Weights of a small GPT-style language model, trained from scratch on English Wikipedia: width 384, 365M tokens.
Each number is 128 + 32 x the weight over its row's rms, rounded and kept within 0 to 255. Layers, rows and columns count from 0. Numbers have three digits each. The size before them is the row's rms in percent of the matrix's.

# down: layer 5 MLP down (transposed), 768x384, rms 0.0507, rows 33-56, columns 192-383
# gate: layer 5 MLP gate, 768x384, rms 0.0591, rows 34-57, columns 192-383
# up: layer 5 MLP up, 768x384, rms 0.0598, rows 34-57, columns 192-383
down33 104:125132072150125077141122166083088107162145163104137104092155119117175139131082141117139133152154132159188140131127154157097139118152143106100162152118187141079097163076092113142143160135132152137177124089175081147134081142123152133058144135128136151138156153122162175123147124166211122136131127062142123181158129124157130177127157126121161131107118122148188159115073163085169132094186121141143163052158099107138168148060185146082119166110128101147125090120158119140083153197116161112127098147153108112173130115117188098045117148124117130140128196102115159079065174072143157172
gate34 103:122150175125151165133186152140128086079152160093116125132158123102169146177082168147163070171096084098119127105085063115132113134043131085147168135090080181133115065105157131146103135071104138121106095104163126084159160172144125108067122139123134143126175077100114191119093169079118102177118099097097148124187164136170157171104118095119129147077163176095144156106072109139159114139168139132170062153124129098163071126189143160144175134121133081135088149081127151137151087142175121119117145141130121130170086126183116136109129176180134136157111068090081110173140075104070121137
up34 104:110148151082096152115112127102155085125129116135125197167153137129123169119179101152117088149151115130118177103132162114133115164085136181151078130147086142124138123144105114161132138149138095062143156116087125129138097182191149111176127074176139165180089134083134104136141102192084155132149139178093160139126122166136142092164127136111126085143097140093057096089195136092105201150156125092112153155154186097158120086122078163127122113110097098183098105113121136177134072159157125152193115196087131118174169135074176113154126145101113133219108134083193108157161098101161079159
down34 103:088090177135062115080141162074128109082067208149131152139110090113135120158197113139153119128175136093175164111105108090101089232128168146137130132113092128142165111130146102191113111145142198124099096137136155130127133133211139105190138125099137154110137143167145147130127147115110132161078143143098164109102113098135077162124129100122156108129091115146132176126123131124154133140052180160174110129144124109070132132163138121099144148178159096088170147147117142113107125126135139128082136135146210097110136103090154098096129099164107155123118096109126091129206099124143142089
gate35 097:133129145124141178113096126130119134109135109056167119140171128199131173129092100175114098156106228097189119124177129154135082184133142138159154105143171175097157068113162103114190157124094164126105105153128114148129126126129160152129136133148168141084096147126155156131138128118150071145197118159167144126140150144142152147200118124135184103116163180159154115152145123124156151084153075124087098168196128156155079138060096071171080110102098189172144115120109154136065140139137132141088089066134175110103132150085129086120075146105102030132099093127099091129118107136094105167
up35 100:121150113148125116156122154140071102118152124148141089169156097107132093149108120168167087118171125150140072114100127215149109209063148117159091109122088133120143091073106128178126108160164115126098094129097111138054149163134176088116115135123159167188125101195168150154115099100140101139171138144093136106106076159097128130083158127091085059166110094160114133134075173174132117091109113101155150091157151148181136102134159126076162143077077067117131140140125086159149165144120119128135185135124188140098127150091093061129136159149089114130161114142118182165121132102143103173
down35 100:150096094140130148132137081056143108075113133109107091181096116141124106041068120084117178102068217095178192033152086108138149159137087121168155125118102097197124157154133107164118122124126147124133097092178163132076163104070148158120078188136146099109147123142125159118097083117141105147117127154125098115080132107175103163122146138144067130073138140151158127128099147123167154111149165162146077146126069140150096152113090123099139130171126149155092166162104124163174172231136126192165178111133129105138132159160140146129099158095118137064112115168161127106191110160138079087
gate36 098:145124176097135159109122126146149152120094078061134125097107131114157106131117153116098095160052106118140132179166107126177173133144100182120119125103152185119061164139159175108089147144109088132145137198111107169091080132111105139154107087110171157180092113079169163173137080150070072113115168091132108076158150135106108191162129139102064166135151209126154098111107170142153105175097140124112140122200143135114084115184100127178054150189108110127151137133160145150103079163154165190153117152158139107125137111110128185082152172116052133148108107120101144135141127131123088108
up36 099:165098148050156145095165149107158152081129080138102112133152111118179141090176096170192149119125120166169161166160123095123125164125115139109148120136136149198190152090076122107190130116097108101123167125103172073152152141114136122109201127170181106148100090148169111094155150124090076087116132107131100142168143126157143099144129167176138172134161109138091151123102060122135113132138140153198159121150075147096137146118118126137118175092153146092202174115090102110152203178115165162076096115126132140094131118132147104069139167133142144061162155141071007129066140088119180116
down36 099:126141123108105098148090126136087092088104087093143123127070136132156135061090071131113142155047178158151073177044122121109082143080078118079165126089086118130149139146123122126158160151093094114124101097060084104065141104060142161129120119106148103148097091131131100086113161150146115127129144142128131134097161092141130110140208112063128152046190158114126097139095176134092161051129129093122204076129137126158112121097157117146120168179127131115096183133069101132103146172082124110112171120146073152099132124062151083112117139135162125167109164114112160108103143152120132133
gate37 097:122080158110134054106119100033148143144115054153097115119125161126122104076071153114145176130120116141081079117142163095160150174165082154130134074076121185130083148130125098162132112114154142154110124164108130112111099087084136124101102080204112120148115158124113104142149115084171139120167132075131125119205122094095067132117127157144135086149129077130140069076127130201108081132120145126106165158185138108176133105090167214136102108103164142058135110129089172144127131048143123132134075131109083074087187078129102081139157093102156144163058156139084132105125110085078145121
up37 096:175143144098163133113176120136187112133154137127121176135137123140149114116146134134134131112113126060126130042090119089138127161132097171119205146170130133104137118172108082096093114138137095111182138128065139122115076147202163116170117096113168107089186100160114067151170107102062144155207104118094173145098102129167089135084122124135095163166158129097175044145111112114168177171104133201191101101113165081122115125124072223094136131141109126181050193062165111157141173185181150171142153161099118156184140143142090157121073141077130140159102159122098150130127133164143076106
down37 095:072143181138136116123122111127158164077109142109183143133081145138100178167093174084164111124150072153147118121183122111140171129189109121170127130104184204160100107137164180110089113091120174187136120172085120087188129092127118140109142108151140165094154112138164096085161172116179146150192120134114171110173101095204122146056161085083163118101128085168156151130158122072114098023126146162113170131135061154095141137126134141115169111023154092169136136129183105090172140096135094114123083201163113077145123150072159072133108111130175122109104171174104169155139099116138126103
gate38 099:135071099124122112156059124143173110171091153123094159119130152164144131119138140171077107170074135140150096124116161075165137118118089116180193136185106153165099105117171099100112093121109138177109090134172066165140129128104120101164110090145153064106065130139097147133139132140120139184188111145082164125115107072054163114158142141098143122134136083117083113074125166171075150156118157109087077149109139133133130144168128098170086130148176114133167139146125092074095127109103083146181095174150124158056168128134136106134158147157135120123153145139134113136116114163126108090
up38 102:125147140110115114120129164127143149172112141132137134179157134146093104148102151144094128103122165131157138080159116121162142086125141104112144084139180124127139119093161216114124038114174122084112068120158158134188079116089086109151098136134078130090120158096103097212150138089131091116049182111082086142106119158111131110070131134194134152192133121198116143133126087100127101122144158117137127093120150141117184105141169118145223201138156217109077139108206089158047131149110151134117094127095153119073098130117185076094084150132184104079119141171163137091144156111127172104
down38 104:174127134138141128206149074171116162123098158143104126168145108170140095098058130139146126139157174153151084224065042145095123120062098124094112096064127115098155098204156172126124131148093105203079121148142151161111108182118117136161126113117048118155124159162109115143175123165149046188085146149103141192151124156119125126117191085114131121176120111149157140132130120118152132149154134162124066096190130159082146155126153176141123083101196122103131113186143131173151103131203108165126150096139152166137103140137139092138080160138188112156071117110098109144086137122158176079
gate39 088:110105132087151137083085102063173156147120127125142135102114169158088097143115097185099144141152210128126134098090122154151092095136033097119112161127136122081038167163084156185176115138143117138048108115183149115138164089139116070123156082067059152178123088141136123180169159109099083138074112149115135195175113114102121107123113159168110155087080128114155106132071111115160120163149118136082165111152151129193146149134115114141072117155098124116126131127112152155113158178141118167111126130102117169166106114105127124108126131096136113114146092127109170114220111111130110087
up39 090:214070159180169132141079167113148154145147093128156165097153132096145182177128076184109110102152194131189129140106094147146106134071105076167131146104136082086144161119122077152147109086099111172123163158149085167081117102176088113137091115084164133151112129103144172134171100113105162043129136133147098153108176153131136068124177156144104143147141151074049163057150135123092149135129136183070136110115110136161146114159127143083144145123087139155085129095130174155089131142150142143142097104127112158133144103147089149099146102056096155159193096157182140135138156162129162073
down39 089:091179061167107125136179048131136073169149146127157108154152179093088142101152073170141070084199035109145115128153132124130089124128131156145091135136136100187129153082124144088082139152171172116129140121154167134118151101109103162122122155131108140143153127086082134069133147134131102223115095165103152158119145120135183128130158093151156154112127077162137123155148142170162166143089147111181116144142031179091146138081118147188102103128174105126094125199090045171085144096096134109132148111167141107113112093140171157131146103126094111128085222150133149107122127158131122154
gate40 098:071108105131123101102124124179101112132129081160135190120199094135089148167116120131129142113114134213134107138114054137104068158106130154100158125071087109100098118102165107177123162151080129124083099143151074080159099088104108059158164159090160160137071122112144120138117168126097089147168129127083153070121137198156144114089091093137165097149126093116073123151118131119196124149115163126109106119081157163118139131123123151091106155094071125175131141161045106097115138103162115109122155116158145131052079139150141098070104131163125087143120138131111141104105146135124175082
up40 101:109141186132139087150053097103127181144065153132109104146166136130161074193126184131128185083132172140086125066089161063133130126088123155179065112077184104124140152162154165101067120153153104160131114179139170133165139194137142092108056091046104157128097152142128176089198154151127102093149145143111097132130129128096179124132182148177158088110184126134082112068110153132133126112064094163081177150157155098119180136156160090138127118136073165161135102093143174173124087085154119127137139081143098169084094130084165142123100148066138129139122131142173137101087121118188075142
down40 102:096102101131121131132096107159160185112185096079119168134135138109078061139140079087093163112212088116107116178121094132122173079116142149141103139137102162186116110060159145065051126105128176124210113136163064145139142176118143092167136081154078178080106132133138107121142143115097118167093106103158143107169135178155141143110133154155158143128126107053118085135071155127154180161083174154112159111121080140108078162088087089071084152114121164168163089168151145131085116139143114134156098141139079104072176185150123137123147056150139086100124153137107152109119069131076168099
gate41 096:110155156142085099146128100080132121164170124136061151155161131134165104136098157103158177086141100229115101146181066108109172163168152135170106092132155142091124137122110143100150103110091086132100091161095135092071137095133120101081104106150132139134014113141160073104108170094081120139111132156117124076089096160108166157074088127155175047107077169084122085117099124198142074139094135099113094168150153157152144073146176126180154141122133155131155125053115178139169074143159104138139157107129166191117137149147082106110104066143165144176165140094116151113131102107165141115
up41 100:143148117054150123137191137120106132092078102098109134140168134170142084165120099117160194108127105123102089121128143105145157176138142159146178184199153120129141117173188169133145166107137121188068170088148099168103102111084055128176166162172089149149163135062124109101147112114172146182136125099125121176174150151092144168100122130101130153156117165149125126157164125143145109124167105139119144138201104156108106140125145138146128174091112148118186126098122125144118176107129096154110097151169150150080095136106163104129147146163133185129144171112094098111093104191122158167
down41 099:122107161186170143123108106138080117117153103082144132196098138147076108135171108075182103153106112140163156158097140130153095121056125133060148088164147175177130151086111154163177129109067128114161125145158169118126098114144096102154125126142108127119117115163145171110147102150144145058171110101121136160210141107179138106092192093133161166122153134102142136137084113077203116117186167091151142087165065119170193183158115136078130104124148176159112154135167123132125160109094163102118100128102084133117122200141162131132161123180112144152149168149174190123136053132088159124
gate42 100:092144100095158112170157109114188118184084079132134104113121085149113125144130113108071124209092146113093064165103117107183105085142189088156144123138069152141144097116193126152105091158102097108161114125120193087199158142107145128108131097129165209168132103142188105119204088099145143101116147152088105119172116150124120156158168146148117126120109092170161105116149187118118153131136146159055091097122115114124118076161129088119102160132158149116129146047124103143033095095199112107124122108182129171108144123119145116068140171162111076118131102160139143149090128060116093044
up42 101:119203046089190146160140073083155072138105086118229158139162143152178097126107132116155138146124113133109167169111135053108182183140074109117188127138149132116126122073097136107133126118186113132220142145156140059156113117092196126093123116153131180158110190125059098118158158149155073115137117171136104073212135172146146116134133126148146130102091150118160158122141134156147142103134155124106186073141071147086155184126091128113075119157058099110160094099125106085133133202118136111088148137155053180089170145150138124143151137187140132086073118139187113157106116101065133165
down42 100:098128114145130147105198082147099139106128129189060083115106169132129078103181132128065133088114140168126086159110152050142107195147093169113157157091138188049120141108119195138110135148133114106189077103107158192190171165134115158098143169136097115134160113126134147145220105139084145074125081139152147105128155160086110122122137136133158072109116120134124094102106137147161141130159162123081120177103077188085137109125131125106091121123100130071113077104080097080090141129184138123170191080181122121124121129116141183206128092117146116122127134083113134119161114051188096137
gate43 097:116150158071160158171100159095197126148161127126128156155157114145116061133144083138175117131074151162190067155174129125135139151090120123078061106175109107119107165113154157182081129157120164105140165099172120088156121135147126156114100104155114144125113161107168123109112128097080184109115143154110162155106118068053156175112111134160107111145147124056078129168139116146145174093074149142114119138166143113125124193176128135139139059094096182188135107122102122125148159149133150154082129137076119175175090193129142110182196091119061103170077134155175168182130086145101116125
up43 098:145116193183126062092142161113113082091138144117099144167109115156161035145110112107122210123162108112143164128125142102177128126135143112135183112122124124125118138127141186137102100159116068066155113146071163188055155122145134090113128139135187094082173097159129082206119182132148084113128086152113123143194084129180081122093161128153129101068125123138076097123156125125134078113134128085042191106135160121180139135139130173149129186199122086128139103086149157114103120083166177110170168111189162121113181127177145111101088107161121142130103059142073165145213162124147123162
down43 097:121065139139115096148124132134153114096139133202112156063167080122143088184144112105070115093159113119087111148100095109136082126093115112112138159088142108121145086140161151102159181120012148159128088049143117122078154170077135141112142125102123147093115164157119118093097153122139115122113151063110141123119110163170147119103147087113108094160130136155110084145133088165074095124144048129190148130122071123187175075165125181145156163136126180155117095158134203137125148178200116087087132154117098114142142157096128190093124162097155088201115051121115217101110122109149156159
gate44 105:085169108119135076138107107074165145138094139136097125098177150182140067176111156133092153114086126137115111137165102177126092018149104098143121145105126121155100116078160093144137140115153106125123113085119094113060075110149187063090095073092110162089078151150192189151125147130175175075115114134091121110085090150138131098126161127095082162074131112155110154117049145108064051129134125110132132149160121114139135141165185172140135104130103174136024080123122160153125121108136113182174135166093105087166128134148112144158090107150171103079124126111144100146118113106152138088
up44 105:107128178132107099165114120148093178098134143108129129112191199107128129159071139106164102071128133155176153099137153188138150133085102088120092139187085120102166062089083067053161106181152124165135201117122087135050125104180193201102141095139109088125132115182122106131207105185170105131125090099188208115133107125093151152124083132139111147093115125140193098125138116145173082091156154134178159117116119144173046122115109101084141155154160127108058150128079175089120152116115141127144151158080140185096153112123126136116154092103110117208145110105143097111123121103130144101
down44 105:088163130105146242188171107126086139164082135198147097169136150131135097167098151150145082126173124157119116103144167182112082156087100133101137118121127139087130125092209175057171136128142083151139140124071068123127130147142124190124169143129126101154122188133168082099135162104152134178144087081179099203043154095091074080174152119130119142145158132175099173114115106155104080120150114146126118076111094157058130080159167138147119070177166133152090118174137165123155092176067128130103144098127160136117169104105108128141111084158125115137191124083165142099102123126112125162
gate45 097:057109136120156084232144214166109184138122143085126120132133125111181092123158156163116136139131080183147081141108078092085159119124096190116123136150133159123145114108095213128184087128157165179146134067088096157161187098133111156133107123126142157082164128090141170112195076092069139099128162171091163124148155164140110080146168083104164097103154092142089132134136116124144118097200141112144192144095131140105081161143094116070185130152160132126124154126139141110137149087197109111129117134091150175086114126111127130162183145141130113143127106103151124194119144121124153153
up45 101:111134146139124096163114170122075148147153110133148149159106164115125089090170162070151157073126138086179142094061119142169193131111111155125134156108125161136176108088119119173125094151099178136127094169166088078123109176182169111120137134105185122142097122142051090179111078143156099172151111134153119164173127090116099172062117118183127057106148169140111074109087152123131116125133140160109154150177106090137167108140131112149106155127179115116061178165162106120171165148087073116145087128205122152141100163152157175115099075142076110131095104166146125149093120139155099125
down45 100:121093178085165073112099146037107094162131076135184128116138111113114116122161094126143132129253125157089131150133108104185081116110132090089125116154162129113146052122107144134141130125127094171076144157108122138109097127137137103156125134185093082139120173186088088163120104186123132078150178159112088158128095122060144124120117108104117141149150119150180130103113123091161107135078091199152128161098122152117153080132103177121125081116158109147136087089123103108092079111137181124147159118163134095034097132194128151202151099160118074186122127146131128084099089094145130189
gate46 105:192104163140120133130120122110150165161076163159149149135140167165137144142137156107080123170056138145112139073159058105154075112150113149123175092097102177103128136152160126148169098106112151136106125166107100193143102106111093085149105107185175150162191108101108189144162191106127167107146121087158027144158163143083118109182124176133101149124112164111098119104076127136135161147161155123139099186125111158166115132122115076151145160124062125120102124105138187120103089132145127143162136143140105142144160106105126091117092079209074128148124074121105157141154113152115115101
up46 104:110140115095060125118153161182101192154112113108160135135139152177078121092077158129155123128166170137092185156140111164153064066108116107094109130196073156106112175135133129143123144087177212118142102117141149099131175134109139133106163154157057177061133160170127175161072151128147129117104186117082126140080163151142138159085152078147104153174078118113114164104120149136120099158084183156150080117160169149164173168143083113168141173156167139095153102081132175237102130091046099114120141093067119113131117144147129119154097148177110175107124150091163085182120113115178126103
down46 103:157203172191131170131191169113164124102097151115147113131159093105110117103104177172154088156136099131151177119179155164165079075112114084147109153069124118113157118145114153158110128117137158152086127140147146072110165139106164140097132099111072153134128144132169115093107082129178133120146134189117090122091080154124144115111124125144134130125128090148143121023150158146145077164092139133139173140100161131148176154092116158123082163143127157081113134122151102177159103149114152107146130154119109094130150182114090146079170078099080124039105108143113132092174119155167097145
gate47 101:062105107094155071158155160095171170105093094118140090142129117148239110149057174084087125117090079139180123131143104104184118110124144087131180105152112175153085170074095104110142103082130125174156067103099107121137142130189068195093101106153130141097126131085120187113102075134068144170131126122095157040126165082134150155106139112105126143082138131149174118112086103097132130103116122149168113092174152140195062137123118141109152164143119098100160114138076168151168122142119115114190111149151131101124141116157170132144179118138124097168130198133197118168121129114150138083
up47 099:126133164108118158097112131142157121139150112126126071073065091085058173092059110148103060132147074135163134156116190141165152167104137119088092093127107125107122117116133151118178111104115098080164091126120148109103107121144131127133149162109175173155105140141127107159101107104154106130088133179069146145135146193178083132162086087131161135095093133123180132115144101169158057141093127120121052152161126125166154197214140105133081119086115187144099146149148144142129155118120105081124133149102144117142110132080127100172053132155120083077120115079189146123103134138085154083
down47 097:129090093135098193156157131127186141143142058148151147155166102123141152186119053170064095113133151104146114122091165183085112119099066161139076136066128202124198134137139052115140121082139132168133115137113158120198149094116115130107153111060144135161123121118102226120114143107107117092096127130087126124100153145131102056109148112167095118116097152134127115141065138055073135163102188124139080149126098101137124106131138149109131108124107135142173133144142152155134147134145109124115089124138154123145131081095200105106114124183113135076194081119132129168130133139148072115
gate48 096:063151134095127122181151167146194120144138140123083067090136114145118141179139169182089102105074118149201095125128190156180159112166116094099066133071137119126126157096114090114158062084084172162200126153134112115117135090094146121138109109099127105142088082178163117124175111123104125101127129154159124154148132108123119120143099190219152096142088127163144123100120110116075155170149178119055080091126115153095074128146137098134129109190066112120075207157174113061060041127139122206140142063143178083134096135165082125097114128079098120054117142115101152112068105119099107164
up48 097:099130137158130179113109106105141143121109093119120187119096101102184120173172087102111113066133125158167070053093124140130113153116133139169084116128170157129038082144174140154120142093109049179102152185145126141114220163112133095138129064119188151117141141114139089079077128073121136160091088139140191115152119120190113163143076166146190081132129122147122096146161144117125117109121093129085098136121090158103170141115145028147189123091093105137090135160094096119142099109107088074185116173104140170164091104085107160170132137135105112131117111092151130157144171194087138094
down48 094:114167133145083085070158100126100119109087107141165140128180155135130084144130115173132115081199187139086151127053085129028138141139135145097196125094090143138135069120096100161198146079080178104116090124083137154132149161140100143104095134166126122154116142163128088150097101038124135115110131149112127068109182180178132145110103086113119062105153137087120184168134103160100089100122090140122150066128144128154114151108146157106132144160194064176168153181143204173145188155143114095153113134125128115132137166081124137125159090086107134158132073094194117154139101112127056088
gate49 095:131122108070121117150116128192191155145161120100097124146082108145117171165095140140152074142138118160085091143183149158117141154156109134084123098109109129136161117122139092090200180141177167074083125149046143161129149080176121064150081126121076209143133123126163158166168135147160134177127104137086174136107116103174097129135148115075109145092157122157186205126092088090193122150128126066119085135119157128137090119157197112123122090122118112135170111138187154148137072160182127106113109134113176139108119138041123124112117150093056103092176128184162094124179087178129151134
up49 095:148117101134069095123129158080078099092138171163078155139104111090156094111136120156159152142137105107140121140093165097091128130188155117120132156140152104115105067155120140117124143171136160188125151082094104110154116147090124135098135163104121097089140051131091147117170127092115143093128078142092105132116094134129086160163129107147127172132138098138064147088144155133120144197138201116186150155152090092108134144125174183098206067184149146182099102144154163164161158104106130150073158145140076117104098140193181164104089128082158147087177106185091081142103131076112133128
down49 095:079075202131145136164177076167094119163149140165101104092094124166123145141122138064083109138062109104100178169121124091123107137142150119151126085185105115119061127184128088085122135123111081130112142108128179118177112180100142084167106132162217076147121120117087147152111120137157107136121132150130093144159131149152139131191104148097122150091150160092092139093160133089119118094066077127124162102119177068099161093162146176170097131113153144135087149139090155117149067122107154161248090144105134109135113159135138110161156144111167147060076156142137093098072122150095108077
gate50 097:156158145105111095124100115138118130158089122086160178168163075162096113107118129159158145103068119155192134064084098168139139099111172208112137067123175128095090130110204154139131087166090090122122133181082137164129186132118092122144121170123136151108108084093126164148108121096114153130134092154112138144133109159081144100135102189147124151149123116126104156097129199088124169169152168060077164112159166172114113147090148115167145142112132103143125143099127121125111106091050109111162103158062080103074101139084159132116176119168093136098143191101135097106139087053129146123
up50 101:139111146097133151101137082136162116111128090119093212127121130140151143165187085093072121176082132079153148123145066126100122119154118090150099139101124141159132201173139182125115113128112139130115150153165161096162151173174128167128118099195128127141117174114099167190107136147155170130078127117103105149086147056116105195122096112183182166110139084128142168142163068206131143167113127077146156160111110168108073145137097150151138126103111184151141152103138157106111172139135164135100151169105110131077151165154114131168130102082127110117155110213173150114107125129087144150
down50 098:087133155132125105172123147162093131138125111169128119158101114135104180100148105121128129133083167154172122096111179150092085115096181149151164087074139098160144136130144107128155118178192106126144087151073119115146102142148122133138166154099122084135135095137092149152131175112136148135088104174128112127070129084159143110154084125109160166179099111136159156173096172081142102119164136147135139132094134157130149142138091090184137117120178120131119158138152119105120153193120122115096123138056098112149140146119124167109190134173136111183129215111148081129158111134178144142
gate51 099:136101127143171106205119097177146175185133149117164122131152115125118133136083145182091096069080152177172204112178066087100212137091094115115159133124163096176122114128123122110132121086104090112163126118144100158141178140173109055126140145114133108109136112101198153153169121149118161099133129206129180138103161165071140079155121136142085163096151170128134173169140121119166169109122150184114132140097136112158090183145164130125033164140133134095093151107160125140127107160160098191138121114191106147140079195110150119083104152120139156207120109148142136079148139115174140157
up51 098:083103201089124103114172121082110170141137155127179152064148136133103171171153110173098088176119162098118119125116136150115120139108145176104158101152159085135141135115138094133150121116163134131101123111081113121171150161060115180156144159081108166112101118103053071153147133126144104152077112114152125047108135129150134088177113113169138092109100147180112131126164127065165101155139053113144105162155177128130143134160134092104139155095116089065189077135142121200157142161160146120128076081093134119083161122127195086144109132169106114101126140127141083152165189188148093179
down51 097:124158165082077095120151085130148174170125130120201124079089143051126134052108179115117103116138148152082134111132128146100090157133133112088138129109157127095135099169160139135138120130151178164113125125125147055126103150117057155119117071129130069107130113103134135154180147143125121165078189084161185176175115128175153154123203111188142160143158164130093134181137161144154093103173111048146108142101189151146086105158145111077106080173100115158132113091114155179108089069155177118212081153116109148076078096102123140113187092120048165118150096129156183064063125115158152088
gate52 099:136101111077137155079175145128141135134165113078090115135103191098118163153114144090153122137091061180115149210078120153083172143154075143120113130037129126170131148128093121139163142133145058112113072161137133145186121133184183145140096085124117125109133115149097143155146152143152108132124123051054105143175071129081172104126053157117135123102131124097141161145062142124168136188156115150149114069128161112098097142065170124067106102167111096159133142087111100134137118108111188154123162138159108150159130138071150101111141116113110139122122100112111065152082178119166100120
up52 101:175106135136150105138160106117159138125168152126178146081148127075101145138084105149158175093151143137130135167148075151138054097170114182117153132186083078098144079121118134067197191131101097151102059147133111143128122162101093087092149121072153124118194147144165160138170144127107092069075103154115145101101115123106110112114154140127055091073141086166141119143156131149068131122130100136109102099075143136153165063154140152143155135153104108081115107128159096121120121079109140146152126143204153123089083104118085128146128106123096098169176065167104086066161181087188111162
down52 101:079125203139096155115185099076094061094109194143133181118132171093128143070138151110148098096126156130126106122153076172109099151085125132129136169121145133104091079160081150133100148091092149110126108112127118185113163145194166105131086117133046117113204115140136129098144091139169162151101138122075089130060085138129115099132163125095049116140155138141158123142141064129188118109102098120126100108117106179069089115140134144158113087138155159100117121148139143115113191093128151066137148110241119090128115184168185127083108147102089124163096116150183147110134191080090141075
gate53 105:123141052153183135115148173138138120124136122100185133134111094138178102125133084076164107144093069148135098116113122112133126157189164120131111135121114167177131145128166167169129148155104109182182144116149041153174077122101127110182078149156167097164081160095119106131112221092129125104113117130099109118135154155166137112179111109106137144102145157086060137094117155119109144089172159086105127097137113152104115169132122097133110081134141110105099089094138148060136110177149142139133125126113106076112121085103174111148080119115111121141174094123101117230157131106130128155
up53 105:140189145136133076142072102145126173144124180140108137115072144169145100153134115165148113088143107163111128099094129115107132152125092101207205181092111184057074096150134104136182153110110149149101127120149170107158113125097154107160138160085136153119109179131161150178134123100124071097169176166190154139093147101081149107112154111172169106135196163161138194154096172130145149114146184134132164119085176144150173200091152117154057101086134093152181142148126084139132117102104164092129176121103105129153106164139135095133137127123129173092109125181074189087061122111067111107
down53 106:153104054180083142138078125129110069086098120110128077122144110125159130102084118134092160115016116110136152132139111141162173128134100101147055108174139148110114086141085097127118102112102174114156158129083097096125194113136130142121135143181144126147126105097090137156098155155125129182152175099174114134105102123112096099067130117149113115138081100149068099134067144082161178159211178134117110168087116125160091148137085133138098093160098086110093154085129073163109131084179114134128132137137122176107094168155137105113122152112154098128090132133169154162114155127140131149
gate54 106:048077128172193148110074125142077141121128150131164097133145118117160070100092188111133159147092107160164134148155114160141155157101098099181096123135141117121103098073157139063169057075137157163180051112165112131102145121163093126088075122087119089137088083179091133113098102090082161170117120092113102100103115185105130101104119150136160109104174187110161139091088127119105075112096135098120147085108077125154118132102115181104079126116122170087063108143118157121087117115106098165178119116132162177094078113149196149097141172117087133136171136153120124172112081170122125100
up54 103:135124128151202172158135061174133167096092103093146115083133088098127137111077079162090138149138115135145129179111185113141108107099152154071088174142137099177070116137132099158101089151104068141166172152128103096134137175084135122140141154154098137160159160098116043094166134139154126100126130157174137136176150126132113145085103127127085128146149124131180118146104072157144189060155188091157164110142123155088084128190118092148093146115159099094097160113148098127089116123104158133130085156101166161125146050148127134140143094060122163101157168126091176139083099101204154132
down54 101:152085156104121127131200070142168121149171091145186182072169114102104180158118050091140153115171153131124180164103136158140046160146110102077137156099151154108190105177191060176109115173161127122139175132072167135099145099122110194139113164061102180096089161103141161096165127134150112125133206139131103140118152101136152202131160053107139050146141139116087129121166096151123170165165093094143093114159200104159139140132131122121154134123136078170129105134119133150108154141126096099087078141122134131148086151060139163126154116105134118074124135124129135119132122099130004125
gate55 102:157129082194155149187097134130112095139123134165173117119177178123091142123158085033140179159103067137101119108136133152180169133124164104149178160123060109170159095092090150144103071133085168172116165102167100117153148087123166094104131139161120121129077154091107088133197193114113123076152164152137098132188135132053136167195124108168143130179167098059144119076198118117133123145136147127165147122125116093191110072151153121142142112113163099148108146098129184063119154146160160150158117110127084119095089145145134063092162132116136105103172075159162092110145094137085113189
up55 104:101153133129139172097167120126129117127063125138117145077127131073105150109135127093121159092128083142133180113109113154126125156165124140140134071085107118059090049139106086133096116192156137109096149123086140108180150148070122104078147108149115156094131108150061140174139160150106090105114119105169110108097116172101093096158122126125135150155143154131088131136092135129110156158147079154140194165159065181102100101158117112079175135077092147213122108177122162155117138110188147086124102180167129111090094133136155120138168115125098081143122133211132131160180124153078127086
down55 102:069109155153135111097122102074122145141157113123147134031130086102102082098203102107127197144170147146072101124098113114115126167118166153148123062156126158112121100139112147146140146138045166097147101081120105111165130106103136113119154084167149153141112086071134104102142102141126105120146145092103138113121075153111118083137121138165116124116119101153100133135102109134094115131149130118123096084139092077142096137121106158110098143121203120140190118133076157146106079146136080117153087109166170146121091089134164166128142156069123149152147105054170083077140130071101053090
gate56 100:111108132117128136146097092112117138151154152153130104139073095093126150152081149139130162147131125112114059134158073179142053123206160159147115084139076112121079159169135151146124116070081113160131153107122151068148135146199129108095100124096160126131109103148130138113124104136127142133126114095113086117129129083127092124161143149117044091129152066158189138082163088132114063149144125125152154100130144103117154154161123138160143126158142123090086129142155142133118131144115119131107124160089133141122153119112136082127208171114097155092159157137169122144084185177111127065
up56 098:073134113084166078196152127136118143135108119158131150170153150137120088119160159142062110120106091119104150176105081148151131142194134166102107141166111074147176159139105145184125083156095161179130093132164120134154207173106115107121137131090091122066110121128102118144147078162125054178109160144086188082063167054076106115108155145123149115135090116151187076078147100088107157078061127097174122124152172118142116164138127138089121131193166129174142158164146120111107163132102067144109110163092147148156096115060077112138115121145181179127129151177134163095120099172139114127
down56 098:171088093118115138084131141121123141085098089095101158137143105164092124119119173137142150104198151136152149058088086146140141073136107107132111136155152111121100131100070155112201092168192169087036085162156122139127067118140080132074096087137109092116133055181140112125119154169162107098102097160132109091187097144171146172166110098140161171181097116129135111150100141120053073090179152175102078168170125073120163138137144187086109105154115076124111124124122155138118128190146145172137136107155085107135106067147087145112195133156099125106100107124088131146124150115159156107
gate57 098:180066168116186146178134060128147111150083133118121135116171103122140126121137157132157123101110099146124180096101091086125193143096105120122151060157077127106157055112148165213123136157108146126178106077145110137176103118123138148132130096137157138150138081135136089120098180080102176121143107128104126055124123148096094129199133132085137167085116145155117142092122096178082164105113142104073150114134117152116124128119144135133152113115128168155108159128115110119141123115185174118158143117140137113065170093147109098107156119114159101192168115124124116076164113140088130059
up57 106:174130118090163130064164100070166130096092128133067095105103143134108117090144102099070081176123117114095101153162113112165184107094116116126087094182155126184120126150104167110124109162095152118156119158163190125114116118141148157123099158137100134090182171072102178052180096063051170126125166106153178120096113066075096137138128134145089127120109134105131096112140115071199084186130101115187115141102112126099146103120148120116116112135159103073186130128128184120136139150140101077145095141132073143185104111102169140106165156186107162164116187139129113082104167141135115168